Part of a small language model's weights.
Size: 2 heads of 64, MLP 512 GELU.
Architecture: rotary positions, biases.
Training: a variant of SOAP for these matrices, 5868 steps.
Each number is 128 + 32 x the weight over the matrix's rms, rounded and kept within 0 to 255. Layers, rows and columns count from 0. Numbers have three digits each.

# down: layer 18 MLP down (transposed), 512x128, rms 0.396, rows 188-287, columns 0-63
# up: layer 18 MLP up, 512x128, rms 0.375, rows 189-288, columns 0-63
down188:143084175080128118075154083155121079086141113121110129117107103100145173114113112150073109124111118119103139084094112055106188103151149138179136172144125078123170092111098143090134156144129126
up189:130097085156131129143146162132136094169181114124149124166120115167079113108042110146120155120105075152155102064144094140096143105096113148142127112114109160120107094138153117148080141108136126
down189:133141180133157128092105117110127136125091101080129182144156144088108165105170117105142113090115143135135095144096112135172111081131114115143118129103141169141118103178188119105155195140084095
up190:174150124144156072101146087121065135061163144131126158104104127076074142171123117173094107165111129089112145108152135105148149084160156051142088132168137116104126133128150092112139096101115124
down190:111176092131114115162144140095112128140156139145129088164139070171117124122152164099111074132141133079154115116154185110148115131112117126148107083101189123140090146137146126104119109151131153
up191:135170146168107131202148141133110149146086129107132040099100151155131124089119126135170105108143125173147098131127097084108149109106154097125087069102147119115139150101127107162155177097108157
down191:125123166140105117138047099121111137128137091138171116135098126146168117083107138192144178106140039128110127149130093145156145111116061117147103148178070120127121149093127115159151170158117140
up192:129076128182109121123138154099127131124153088086173142115183120138034147112137137125164116125093105150128108088116095150187184205134128144155157152111095115111146148138102151105097143130173158
down192:178127137107094107128092145143095141067166140069140165132131112102133152104149088104088136171116143075111171067151126127179186147112125124135133172169178123134106172162136130098156131141144086
up193:159111128174107113159112092120077113153115143114165150132144152091154147146058109141135094093149118098155116113089123138062188095186144156114127090128143122132128098105200119115177122153142166
down193:119105073074102116198096081152146109184100133120100135154167099103146185154187131114093147138104051111125155142130151171182136085105120036120136120127079093170097157085125156130099152088163112
up194:183120139150115171098164109131099086158145121079205100171136156131107130126138113125216131138109124097142153122165142099089063122119120239105154129125148105169164130106196160140127145150122124
down194:145079185109161095146140127150164052114188126113082086112155164133133124135158205144152168121133161147122113151184094097123126144161159105067149086156139126176159100101053154135173083160102120
up195:071125098136103080118112189093139164104098127156085189119152115136057126112142080145133134097105122159167059123121135202134076121138116118070087103054101129129157086153134172142135096133112162
down195:167149104131079110149074131117158146145082133118163097108102161131084172140137134116123129111184085159084141093096191095105088108148156178162156184143135101077065172130142127194069126063121114
up196:140118129123090104035132092087143127096149097118128168102142150119136151121105153132109069153171150085184122109130100198122082098126104121098094104107165117116099126096154162103156144124152140
down196:179180107117143135117170114167062164137137144106134115142130148145118128073124130145141118074082122148094133109127145180210098156130109119110082111143177130117125136093074127157085094098122075
up197:138130162125138117034128162100118129086148089148158123152104138141189106155093113114154133193132146097121161175122117058167073179078107129104174130089102180132113121119161119122131098165117116
down197:137182097107144160151150160144146134170160087140147157121136121150149114069166124131167150120158123086086159172102139199137110105133078097099155187125094084097153143084171150126201157139147122
up198:111080129061225137121136152075110165142171146147112115086133101143098136119124091110146131116085158139126167070136105120078108137107156158121139110148158143154130103166135148114115145140168121
down198:069159082063071167172142152123163133144113137120174102197135153159102125103095112103163149154185163143146162094088132120112125122132094122145123139092148152146136082121173130141120163062121111
up199:125069131148128102109144157184097086140128114115132146130172086115069127154118169113176084087113114170131189120154129204087116138134146087156154107086102086130099101130135137103132137153091189
down199:167140073041104105165127115131114131137127155114140089133127159129223145101162125106170181117141134126102125110125086168120144154133137135137192151143105190109167147118193108118161120157144187
up200:149182127056107110116122130047137088120146163116125127064163087178131098131136075124127173142150160139116112138149122142142151127100140161128127162096160173102106056135100134139101165125124111
down200:147106115148113094139136107125178176111106026144129147138171118134112174097128097094114104105128127082084097090113102150136113159134188084123087125181130125107051132121186144103185130133108112
up201:130145143106147126086130181083101187134147090102174166100125090112165108107131095153136162184130082166165134131075101150092070078104141127111163188082088166198149140113154109136088155112148143
down201:129084145134071154131151145177123051138130198142070141153096142124194113116140139085102171137163140135120092184138153135157128111128121175114079118119057188131139090124158121168123133072091127
up202:106138164137094118101119159086106093132245095097138117104122128160109154146181130196092048146105104110114179121116186183135123074174077064166184120144159130117084133124146095066194120091151151
down202:118098068171155089130152082107125155067040169141154120172148104160134120162107146081127140102125132169147121132126104056113090096115125176090106060113118165135157115151136110169046165125100096
up203:111165128087108168126151193091147160095113066156160096094071094075109154117110092101142084136148109042156128145121109077101182136103097114146160125105179138126106136124092125121163136096126124
down203:132120115181093082060162075126117156100119139150129096125135150173061058141131124163094140138125114170160159117145167129123126130125122059147117157187106107071102152077154111111112163094127129
up204:115186117104203108101140137114054153132138079166109100111122164146173130099118076168131133107162088180122144119107148112100163103122083126121120131080111178130125150076182096109171193136047087
down204:121163110127110159084159095158190121119125079183120157097133108095119128116123141117131211176151132164105137110061148118120180122142179090088114080075137100113082169106103151170149150139135144
up205:119145149091106139164060142145119182106081083113099186136138138109065161170118071091057150127152137177114159055094121143121145155171148134141121124108126119104109172087140157123054155078155117
down205:107126094172123090090106127063116124133150133083114147112114080103119176113145177114130142129138044129137157178102139143082089156191107113155083143113133168114084079200156154053175123112156105
up206:164155128107127160096124147151160157163136120076132084173190095091122114109080079151148140145088136136113087113115158128134128130128116069115151095135096167091120108178129134121177121102144111
down206:119140179125126082149136143134152180122150123166114144140138148047185109155122170142155119095157166118091153161124103179085192129120119095103148149075169095132196101071177153107151140165156134
up207:095167126170228149132074122094141080119132119058152129130123161102104124178047143058124062111100162133139083134068148112119145121150123124122141092136124119118189129083178155104151146106155148
down207:106155089133151170130117154129143152097132136156182144127166133067035109062171063165127118095126108174063114102085128170154132146160154111147097226115163136152010073164086140184122174130116133
up208:105120109167044135093134096169167172103126132110141162156134080146147174146125088124105104140081156118098098118149163111084027163118201096113051151164115172183120118107061114119085159114112124
down208:095090105115109152165177094154133078124130156132083099121119101143174126117093159108141143110102131141119100109122141126092091098094181157136194078111150125087122100093134125128161128132136157
up209:064091091135110145117114158149131159120120171071160128144145140144126090177075174119115138112130149084105104164133158174139147103115162147112106091163151093107137131086154135109121179208131116
down209:100175052064143110099130109122078173131110162082177133114140120096119110130181131160126078178172116123118166162136104151181155169110140122133144134160131147182147120107165138119144118116075133
up210:156125102131079109141071129144093143114149135147126108109188125117148115154109115142145086164132167133128100092149099090080200113144130087138202148087070180119174157089163178195097186132057109
down210:067111114145171161134146179133119111156194133096190166111135070179086061174119111108142055162119112155131084116140147122132129141112085155124119101175158136150123109189144091132134135136168149
up211:140128087166127100123117152055144149127203089103076118117082074141173171149124153129175137106135109113102171110099068103124112113086102194083142163165179092115082115084102136114103103115169100
down211:106122132206110113152131093099118137135153165086123065153143164067148123134035201086162074098076074148133106096103086103099199111190171110141127139076125095120113187070137181174104142158195154
up212:130175099154100128051130120126118127126194085160107170159104161150167155080163113126079110116135146101141065105188105160093157057127140129085177191153092101111152132079137150143064097105149161
down212:096189098108167159166140077153080104141194130147183186148090114172123158175195098113099088156188114074129087142086112134116142083111126126074133061173070117071082128122105140098190066104096080
up213:130146151166148104111085118131113097170129121076198115147174158104142144128141131082081081175075101110115158148103125067101133124140152144141158194131105123121124148144100145109074125131121093
down213:155112142143118141118179068133081113112146107189085106131152114115146167133130127128116111142163120157177105098076105106100100101160103171155121089234110132123186133110137170120096109131099149
up214:109106126112097124041182159134114133116090094123186121069121102127112123151152094190137076105081180148141115107075159081142146124101087134166124121154101093153161100104145088100113114093107115
down214:158120095074151166184152128103115166142111172136149154094158073135155122120109147098145129128164095099137133093137144172092175089163203086159129173142115086134106186081139107128054147139144154
up215:115130113090197105118084113153121144069130120156152142111133153103152095131119104094122128117118105162111133125122130126160138084086106173193171114064151090168121128058112102073149191131127143
down215:139141117147101103182111127205110115134125222120112111094139156188108144179162177115149137124141140142112115112126125112111147085112139153118130119138143145186132087120124082127131158136133114
up216:118066124133086058135101094138117136146135138133126144131094122131156102214167154150111098162159121118178089145111152095080128138130120075171151087093129144146127101111128134124169153132090132
down216:127117101085150150105151050160181120069115142145149128080131119177131146098131180147091121124176148085190134098155198091127233084081092100144189126162102103156142152127123102144173147195094087
up217:162084148072150078131135152091164121141142174147176087093130096213077151144096091127111098163104121072108125160096163096135083111154157102172129177100104164136137125152143109152166110193101101
down217:158114092139100166096141096131145178147174094136144206147098125124124138100129164156132186101107201126104182096149075069122124119114132156081113104125131121156079090146140136130175171122116112
up218:157141141126130144110106124135119154177162116081147139140165144124165140150124135141124086156155107127126137141092126142115128084121152148121101075175196117135063134086085077088167179065070119
down218:095117145135026154175120125147103123155178110102139134146144124136099150133094167117129135154111110132155170132129180141098062068085117146139102137165140134084113160143115093162084171129113163
up219:071126078121113126123172154140094111108153160065115184113129136132114167131118057065109116155069163135134164142118113117110128155128091164078052143127118161170130099129140182045123184091107160
down219:165171117133154199097150187075087180212113097165141095165125157125165174153130111118085142093150123137171115100173156117148140113077140157166173114127140103051088149093118147147194128195093132
up220:143096122112138096133085112112084127076093091060107166090140074100169176151127131137073165195130127112180181095130109149141168154122146147113073157171133123136064127125122150136162194199179122
down220:163119131100105141103066139123125118159105128044148145150099091128095183175142222135035177079124142116108133116075130108175155085151097148126135154185105130119088137110131179140096087167164172
up221:120096129165145156130105139104137157082118068140137162115162136153075085129071188142073123135139119103174082096117124099129143116185100110122136099140121137152067118175071126150103093127156132
down221:108116122141069161106120181127119207114109098154202104141124151110117106146112090160102092147133117097148068152120105086103109144143120151092069153180118173136120149136114043139157104135153147
up222:178125147097120160086154160153103187191131135137168163117131124114134120107144134088090159076093089041149170106152081114086106120171152076127116144158116123125114091184087124122163140126145155
down222:161146105142173188106124153125147098154136110124131180103154178099105109097078094128104091146142119180155125146178095070070143106167093181104131124156192133113150131144147079129102067100110092
up223:117143102114108094111177115058139196056124115119178112132134193134115139165169121096132160133123127143076202085120138170126149105077114182059163095142105099106137134147104183176132129128102137
down223:100107174157137099123091113128158126106166165164091174118143080151112122124157175210164113140085116146110092114110151124165119073132161096118133157096102168168078135101096079136104157133160108
up224:166140160206132132112152113121141169114117146147131140091149170114209110103080095146071160129181150094092088077165123120156045158094129111166071121158179102164120076089123117082098079123156144
down224:133107090135129172136100119165097156192115135104179152115119125112122119174188117115137141128105152147125126147103059119156106125086111162150166137083140139084054103135169049120141125199106143
up225:116171154159117099119128093097089161112116125122165144124189148116147143113116062114062161115124133072100168162142138115084114112158057066137119150150137128141106112167087140175151165119089110
down225:108145173119178155129199161119131132113070078137045116109151106170142089091152133114133117148144170088129135131175132100125127130121124078117128163145135074136122150139128103178096112087156164
up226:140146096132131103072127134133148081038091136147135146118089103092144187098113120152123142120127105143194113172168159118150089124090069134128070121133111138201154156161114103145190157098157136
down226:117171130138111189161114126165123089131147147068175086152119103140102141155178151152113121098168129138126137085093130162154165102173078098103152159137132075145097189105076113145118142087099097
up227:137134154148110151100137167131082109133167091115087104078146126127144128165122208121095143118121141158113177161167133142122154132140193133060118152202136080194162135120116191121068077074120027
down227:119058138110133094166138125087096058139155101215150149091059048109072135107193179117172146107149044103192133142096209088034139147148106147120149093104120122109136121076107128180158091139177104
up228:141120118115163145153100160109123156085136118129158135105167162127102110142149126135154110127105121102140190128113123130128092099119122077099051135140135155150083132110138059182200103146120117
down228:086150162089164206095122106096078155152130114122082118182110086096113147164141113193193127097170119083121139092132128105112132084092169132130065162154165148127149141092137140096096133073166152
up229:133124084098126125171133084093147141132138151129113076109141157123119170109082179125163137131118142140221110081107160123107102119111147117129042145155165111116188133201116157124067156127136174
down229:158121147136090180102173104095175115113118098189098100077130162139156128108155111121147186121153091180116176113116105167122112145152104139143175140087107165100141165151099104177109079172120091
up230:113111159127176117153132166076133180159180149156138115070124078138075161117113112144098137160140134130151110115145148105163121118119118125134152108168096162166131105172132101114167133056103141
down230:157133109139102057145102133167118092141116142162133146101142126152163116118161151138155114121065101132082083133171108160114196142145127102121124088117106137140136114121148121149062100085136141
up231:113137086126132111083126132184159094079108070120144087134126154075027096198141136131164125114127109115114144114113147128094078074105130140106110126141141166129154104236134143099159137118162100
down231:101148094130134135085131185147096184094091145108158144101157097070173098207133160154159103183163120108163083149140142125148124130126116101147118122168101127162137072165106132125156077150154097
up232:115120091121144088184104132197156136101136078159111125110176100179157095119074185134152124140095119130108126088083208075103140125168111113159104189129122164091053154104136109097140140080085103
down232:113106183142158161102123140175131115141070080057201128148124137098130141120127059115162096070166118171143130124110114120191124168150155109095122062164108093139116137082084158134172150139134120
up233:120057185079068152151106122080147124154120129190124109157079121147094172129102135118111147192160123137081167099107108121144121120121162102215107113126141087117111127117168102188116108154132157
down233:133150138176146113161175083146161105101158146169154125116131087099122137114127092158116074113145136194166085062141079082065097186119128146104103092134182145095066122120174161128117097108105160
up234:146121149130146135127097109113139127127164176119104137106155165182100150139139135228129176114102129139122132075104081207102139172100136178142134089101148103120123155080144093119134157120116150
down234:099097072138076114189136134113167096127084089107108119107141139125186089144147117098148104134099119073120091154096147111169085107129104072107117140096074137149062150150112162122105090112114074
up235:136137127140137192153118149123093127183112159140125171084109128087164153124148128139099147149132099089073105146152150139125128140188057118095081134132112146092085164088110155156070133129148138
down235:150105104133151143149113049128148160128081122142095180142110098108132146141061182096128176137100136173149204144162103073139208112121173192116171108065164101141138132126131118154132162113115116
up236:155176115150170161168086114103134168150103140102104101092173106162082112146097142128067170146129154104143144107158098135152142134182087120175150138138094128110107131152180155157071157128101109
down236:163153102146126133151141118132132103119192162121147100141165118117115142083171122139128163152170128153159039112092125121077146148120134113090095173125180111123146115118160150137114152123135100
up237:162127095095143190165104148158161171149180086149122161153126123081145083143107141094095131124134090112060108027167156124142083148114125103127106081138156107119119107075173141156112142146165088
down237:187111132122162147151137128139128098152098144134053104156115104118119139120134136161135127078121123144135167098061167104139158152150098119092148123128136138112125141151146168076177113140145069
up238:131119126076152162142164118139158106157144081128065173147159085079145116110145133157104134171157092144190186110150180113160142144050139112156137144078159143192149110110165131184058137081113165
down238:100153167144155043087171102158100116157134116189110094122126098152163134147154148164115147130101178139125171072170154136143139081159139081124134105115109144172183124092153142151132108119126163
up239:123121181085138138108153128112168157118191147130125105130130096155131141124099108119125156121111142129106117140124089116112124141107164128120107182143162102163175120144116191087162135102116155
down239:136182121165151151122150130124138115098164121146164205127113079108089129127112078119178117159138132148129165182170126099155101139105090100107167130072108122146065117097151080143111103135107140
up240:156139139152173099154157164115152168139141142099098123126096137117178134156110124124048071111137134106155174044164096117147119137100136099054120127149144117136126097076127139135121187119155127
down240:155091117146174142138173125153085098123103149162051116171134144121106051154123133116122115089091126106118104117148130181111120132107096158148141116138157169102171126058090188196148074132094121
up241:139142114149166141110107175052148090110085123081110121124165096228090163153129198065159148228084162146143122129170082085115141127135075124111110148140171087128108174147151133151122137156129122
down241:137190149115121097140097106119110087135195104144137087153193076056149065150149143129170130130101136183110144111093145087123120155128109110149184135120136130158171091080145070108239165100094134
up242:114117110089111130120166106089073210190179170111127160063088084143081138158072072178157163126173172175097135154177157131160175164107095159121095150131135153117161080075125049130113118123116157
down242:129141148109129129099071209177211117100118085139172161143176165110104136143147138091081135116075071091122134111049091130087098070041076083041149159133154092162134096170123104118105093103146108
up243:077093099158182138180093099160067137121119078163166157102180066060125134038100068122114149077137142154105192100175115152141121092180126094121101136141148107126072188147123103111068096078122102
down243:090146173132154175133110127152160146130151119148118155107158089124106129122152150090140130097164106130141134160085091103170112132161118042079130165032114099143145101169110131132157117082179095
up244:057139143190127095171123127140118143134117126128108134159159138092089112138133176099045115142142143171092155091152133175094163117118099162109140089103149176081153172141059139127098100091069149
down244:149162172123168136180132107127089130136140155101124125110063122156113156111116149110146070127115131082142151170074171103190214153199114207155122106136105112068138130191089152139092104107141112
up245:172204210174127108096130123076125107143128085116115052087137083148116114134107105125145128159190155146104140093128140129091156162183132146134180193124140086090096099109151142108081110160103138
down245:106132105097126161143091147116132152114173130127132096116070150094130091116134177146165116102180148103164079113071114106124163109190132085169117129086149096133110196175192095095126117142179131
up246:085060166154125185124116130113102177162127125154185093131176142137118176099103149139100122063170119128138118152118147040090146146155158135107146086167071097162126136107153154085106127154139154
down246:195104140085147137127120104119128199149122061152141142132120090134123117097138136133087153108117081091166091151133134185092100101123172090142178112114127153104091130114120189092095087154141157
up247:125147067145157194154096184088144098123118071179135179119147117103128124123107132133133144111089142080091148152105176134126164116085104124100167134072097134158110175129090138092070128153096105
down247:065126169111088063117083157119146100099112112115142105123121129070128140108164094136087132111118118074104143136135110161166156213139174105161143069091118097087175125089087076111169107073110090
up248:134073132109135130147113162111177128109128145165147099116180106206127169112136117146089129115156201074178203120128139136115105142155101108128152165104097136166214145185149107131142154155058128
down248:166095098099107106123057133145115130116085119107156099123075141153154067086105103121119098078039195130164080047147143127147103125104148161103175151125149156152121124140122172156134092148099070
up249:116144139116167123103081079174203167093140089150104132109141131165141076116095130140087107161134146151149101114135166161133160103149191113136167150147134079153164122128170124121104136091121135
down249:154131081151115059179157153102115165093160144096120086135114161138100114092152109165118152134119151129098096162139120174146138127146110158073119127097119136104142118098160124148103107099102134
up250:121140139162153124114105155105173093151169094050129146164170154187130114110128114156071133130101092145109097157139169105131137158154099173081101106132067054039129102046146079159172119130111123
down250:109100125133111054119109140163110161184120144183110094125136105142161175156095141105150066127153129120184159137098112131140077150103076102122144144110139163091116154130135127108103085139062098
up251:159154146155145087120116141090160142129090122119184143135133130090139142086112112108111132042126136122061113150074116125150128164103132101113117161086089098126142128077138126094132175106146153
down251:179149163185135196135132133126135136103082124155167178129127105143138080125133108105162183105133187057144137142142132147158096174157128143107094113184122150190051117163124102093106137170109072
up252:147095190178154110175056170130120192150079134072162169122087142079159176112075127206081146189113108189154058070153146146089094122078097105107090084179096081125085104097122155097089139097141156
down252:185125092168147084061121110158142080098123140064129129167098152131139148121129130118162125126145126128130080146152165104126165133200169143083164140153077118101107166124109161134143106121113104
up253:056112159102160119101094139162169183155141097134084084098160131058120089118164043189219073085088134125148141121126180070130163127142145128113103160114150140178082169187203153117170139162197125
down253:071125144138154061091090125181164133096126068146108079117185191085092059138160110141255129105096143084095125151155165103095175081107082118115124140093117154161087175250185186081112125131139133
up254:196118177056139158097146122144071147138086098161046085156119154088175145185113093111120084075130063128157162082153104171147106133069141136096151159153116130077133118119119147207117108137059150
down254:095141153145124148187112137121166166135170130124211157142148127123159137044136122178115163101159142153151081093124125154139101104136113183075132102108144161094074083115101070136161096080140073
up255:107166157114131131151071136154153122100121096114135134162220157127087105176153090108129180093106133093126164134108162128121118064159126119044134123147126055087107093083144154162148123136158090
down255:172129088141134125111116062135103076163136121131128125104118136140127134157113091155132116095114160127172123081091107159124113163171119146141079095134108208150101122158163161102130124096117159
up256:112105159094130106150141102085119120137161080138174075135198100169065120103112124212180088108134135167159182097083142130150051093129087161144141169143142138090132047120103096152201104170116103
down256:147129123192117133146135109125155157082136100100113163074122109169175141120126150112168159125101118104072098143126101103152086150116087184141124163150111132144120145105133133086086133125084125
up257:123091102118089145141150109102106122147146076100155150164103130125152108159101175123120085124144118170029121134145107148179148157107134154124095155141178115092095086132167138095179100128115122
down257:101142136139148137139133136049124092087118146142130133109074083128138152183156115103141187141152129124134091115112118183157081192133127121134118177166122084178068095174125148158142114102118041
up258:149145090128140131115129098117132143154220171100085160127154123105144127119091118082137147168154087152106127080123145124140136075171142178130081142153126148150097074068153108128078149164125147
down258:120106120103148157158102159187097073071115198142138116113161155171171094141153165127137110133110121128184159151084121159115136126175089116125191148120143086094130126141113128097108150144150118
up259:119094162118180139104166126115081121162090157129148096148125171145096122163140099124182106108107127143066123193119117114133185121160100133128109162174132146176146127150166112082131126124115179
down259:146137193137126149145168099140079121093117065184123170110101168116172113164107134127138160064185181110151197086093143180109140096107124151157168131096093164096107110147158144102116159068126140
up260:185127107059138117139093141078138098102162138121098115150134097151174108080157146159100090070089188079167154082110096142111072098140117153153103216111119110146125152141159146106111123124178184
down260:154042150159130086145149147203121122140078094090091103138107095127113230132088133127097113079147202173158183140175073048071080094117129105104107112144154096102142120145150116120133144086163070
up261:147047113093146115138166120083108107122148083144083126101147124123150115153149073205094082154120159102178130145140087113101147110154118088139150148153094149153187157123159092155116129095119139
down261:178134153081138119154115151134181128149059142134128073095076165104139125156075159141116182148096218191129134113124117147178112156136122126107103141136079118183161098120171101114066071141121118
up262:126128117101159096130178123142071114108095114135133145136117143110118144110110158063168103137102107075088134136110106117147153146140106126151100139157151146154126066126199166101150164155124179
down262:142090151071111167194102116160119102185174154109105169152081144176135147137157137164174115116087124133132167141133096154122141160136122122105124090192177085196169147111167099054158092170136147
up263:124125099177139096114062175074144148130122169214146132108131144100189176140102103119152177198143076119146166154115110123039121164104109109084159233081120177167133187112145115108083157092139168
down263:125069107119177183092106117134124117148137078117125115127099190128154073125129201181122101132159154122087159115157113135117141157119158160166152089108147064120094099132138153093177160108184123
up264:118145134098193126135118117128103141046097146136151135162140138140139074163078117124175142142060136141126136156203081098123107166104101164160098085121125162106096120178119161055142166128153162
down264:114208167095094137186122107093134169071105114085150144126140123119148094138156134202109113115158116112160107070178036115123109110099107172180143106098143118140106159127131095129092108109178123
up265:103154187111097185109068133108120217186129111103105074085105145115101114166117114123113074111162147150124166130138146099172051137164107110142157109194159063128147145123149168194174150136177162
down265:114106121080109071113122151111168113098061143102150122190124136129155121097102082084071176142167098152039097122103194160156150133163102140225080128137175143147124164111106172111136072133184142
up266:137104095139146183089166171155133123069083159088154118068118096180147145147088117103131113077126158129104113082180169134115153121087093129049101140156123182129116205093149096099157138134219140
down266:097124078160142175100143217129123140128096174152125123131156089137130123130105142130121163151125129125130088112116123158144101157223115121170127116061167105116129085131132100075147106088175152
up267:128107084120149105122101148069210139161156091125142166137119071143190099066154060131078201097174145106168141115135108182110148082148089142106183169100110156124091176077118085152155180142165087
down267:134133123106134048079153180133083079153146140159113137162131136124111112192134126078141080096126167112134118157129130123148129160127091136178135110118174161134073140094165090087115153176159093
up268:130141058098078127107118113124089166109143167069136101091158087140152170112137102134086191092148096091153145133139158155124139124168109137198123141168157139091105169111080117108122168175130159
down268:085156120123089148155136218081172150130138144153167123161134123073114057128071136155136127140169163136152150124130113138149154149077161167179107114171069088132175142143132047093130105145119190
up269:170115140137128093116124110136122174150133112111205161127081143137147119100102065120141106132100177160176108095135123131177177103143172081124112120150141164142147079098176110146122138109179122
down269:129121120134160051168181162112172078159083130119112118169098110123109175117096117195149076145170124127102101212117141147112127168124129119148097165110163082085154148118099092117161141088139130
up270:145182195064143135114077116060148127135163115111132100133115101084118129144120102152126165137100223099184143050124155135085122140165134119128131072105137120201113111167145159101119187108130133
down270:094133193111103073108139122106117150123139179159135149097125147165189088117117083142157133148083178098121145114090144086104146077072081169120141129169113149106102156144048147134125110143116118
up271:133082139179134159173097110090147148164131134127150177197148177140118128149076104160161162163113132206204142133128129072119164081081140133103139148156090137102077104133121078072096117174054100
down271:187066126201205180067111167117153125080147180072120073144104105210112137129162136104142107013128100152148182137112154110112138123124152136090112143139174126143126132101111138063118118141095170
up272:039094119148161135103082149121053128103165092146119104101101126155165172105100121114141100138138123142094090126159107172163126090154141134169157054124118141129100126119087100134109142182159101
down272:176146162139095111143115114176123111088154100142173127136090136139144162149125098133113139147124174158095133101131112160103064137109140149156096154171120143093123070122129149133054126157171131
up273:089135104118094090120124093143137138108144086147125116142141135145108086141150070163171134140100141083158095104151166083128144117147119123145111169127160140155110183143143174122167099134196172
down273:110148118140094118062112155177165131118113123146129132156111081111094097138157135148175100121183045106139137130094121094146162133120144151113139154169152121110155168160139179101141146149141119
up274:186109112190150056081116101124171102111068096132135129135175157115149170165096134119139139144104055122139138103167140104112122148108096122135162115132133140059151158085112117077153121182104155
down274:082078111110100122102119115112143121173184110110093168142102140129145134090196127175120114117114123138122086125101116177162034124181141115150142129063103110129160054107129091132166158109113124
up275:094105118164143123113092157088127103101057081134151159065066152132047151120095146123099134197049117105082141100115144165152082136112100144183106134156174148219113156136113108143136150132156178
down275:133169134146048107112074123085123142179126175109141115130135159179124125134177178104152108123091114164113067132122109075127102175123122153093052109118172060160112133089116122079130160120080099
up276:122128136131147122117155165150128134073118143114173139100181102081146164136071061094164163125162076121122142130079101124146158084119126141138087114102181175166098206111170121113111201127132141
down276:077065142120181163125179107093110126129131161081096117156104063120107100103079115141114169138141159158128174128124000204100171126231138089130189110139140161105179146165093192128136092146105106
up277:103125126148082141171137152145164154100100122167098099182137160109129162158096105134151119133095076143156104182176094129131190072110158130090167136100097089124092088134173174174151164156211168
down277:078145092168170150065116119111185118140188065114165134120135154090160147091115162156102129079132118164080158160163098122166133105075126137075149145087132177167140060178122182140183107123110180
up278:152146190090153173122106172117117125123112104142128138154177171100096110110130097116112142152135122115161121121130096082075088079146138158147156129135171129124145134092116174237114109093142130
down278:116121161104124163155089117151153081143118134130143170096114125158164131164165138147153138173120156130144173141096181105218106110116107089151140028144168117140102137152132091175118136034099119
up279:095162074145080102156167171120094187096192161146083123148116073074088106092065130137125122150111137125091115111099175129136090152117102088154143192128134120156168065148140152126120145141181107
down279:105158133120121064153175120095131125217071169132121113158121126083155136177063104084153120129129138092106088182078100150145145140128140126086105176089116114091080093123140118126102150114156085
up280:170143104066102176143120157161163113116129136097091073128152109154141112101134134094121061129185119097135136073089164136095171055159048148166135125140115137174157105087132161153129081173044172
down280:165187109104086107150101043095098102103120136152142130128105164049061114150135161186161196145151157058137090148066159163158140104114135119113160135126161150105164104123137128110139142134136101
up281:138133151099143147142083120129126179049166111082126114084132142142047113094121083180132101141092172126146148153067125134100080115109136139123125117123069157142078127161170101153128127124157149
down281:136134057092139213174115070158105176099102197109092135109098140133148157136191085112143031106145169158107115095148088167131100184154167086118105176195143090145144086142121095170142129152180122
up282:107084139089096110125071128113151074089094140093163138129082158139110136144129101133157148152131179075144175137146147109185158111104035179147085157154109149119122137120087132130045154188164122
down282:108146132136122136160189118132157144122076108181124075106164114123114133097164123133144131119096123097201120153105139143146132135146161122148167091122148124099172124186174178134154105132121170
up283:117165145130158150124095155154092115159118174161158110146194107139080093133136129145173121135109136081140163135103125149142093168115089108146086098159194067118143111043155179150106137136086143
down283:113114139113147172153177190159073132081102112159178101139123102172155144149114160109075112172150162119174132125110155112120105152154123094128066121121201143127085100146097171125098123144116055
up284:149111131171076194151069201136174098080132114177172158176119108164120132136140133139091100124152126103148121167094124147091121128076080109115093062129161175155094142188154149102082177103119102
down284:135138079140091147177105072159106164147105121123079160175074114115123074044085142173094139050133171116159113140124158172136082102171170134182086108106122152118113153151074167099069108150160089
up285:063135111154150089130106142124092152072155131120116184139121147117161128123127126133176117105160103154081111146160111157167146099130124097152135147060113114146135159133133141156086153108111154
down285:172128125112028155139145140178151136200148114139151135163153107096063154119114120170170093111143117122116144133135120055116084139119142121138110153084109067108149162115093126093113166189159110
up286:135150116112090114123132156062121131121119046118099087112150081065109152159169120125176078094100161129077129086200042136179134115172138099172086119094106170073158123144139131116121186083158095
down286:112108155178098162085114178160120044098152158122115127121120108131082135091131163110082153153130111078131155180071127149083149123083162134129154125144170143093155116123170090057085153182095173
up287:136102139118175206193138140083098120131138052142129116113154146147131203128085120084160134121093112156127122139160146162131109091153111100168112180105221106126105049122179134158152103121121160
down287:126157140155130156077148114090160081093158135150112089120133180105124108155170062100124110126184056101108117176123117155104149098156135170164120091083173138107147147187127128136156129135084109
up288:089106167122095104136123160138128169122126091144148135113095060186090113146113134162112121083071131138147125159100123149146128075134103117175102136142217181113110143115112151101159129093143189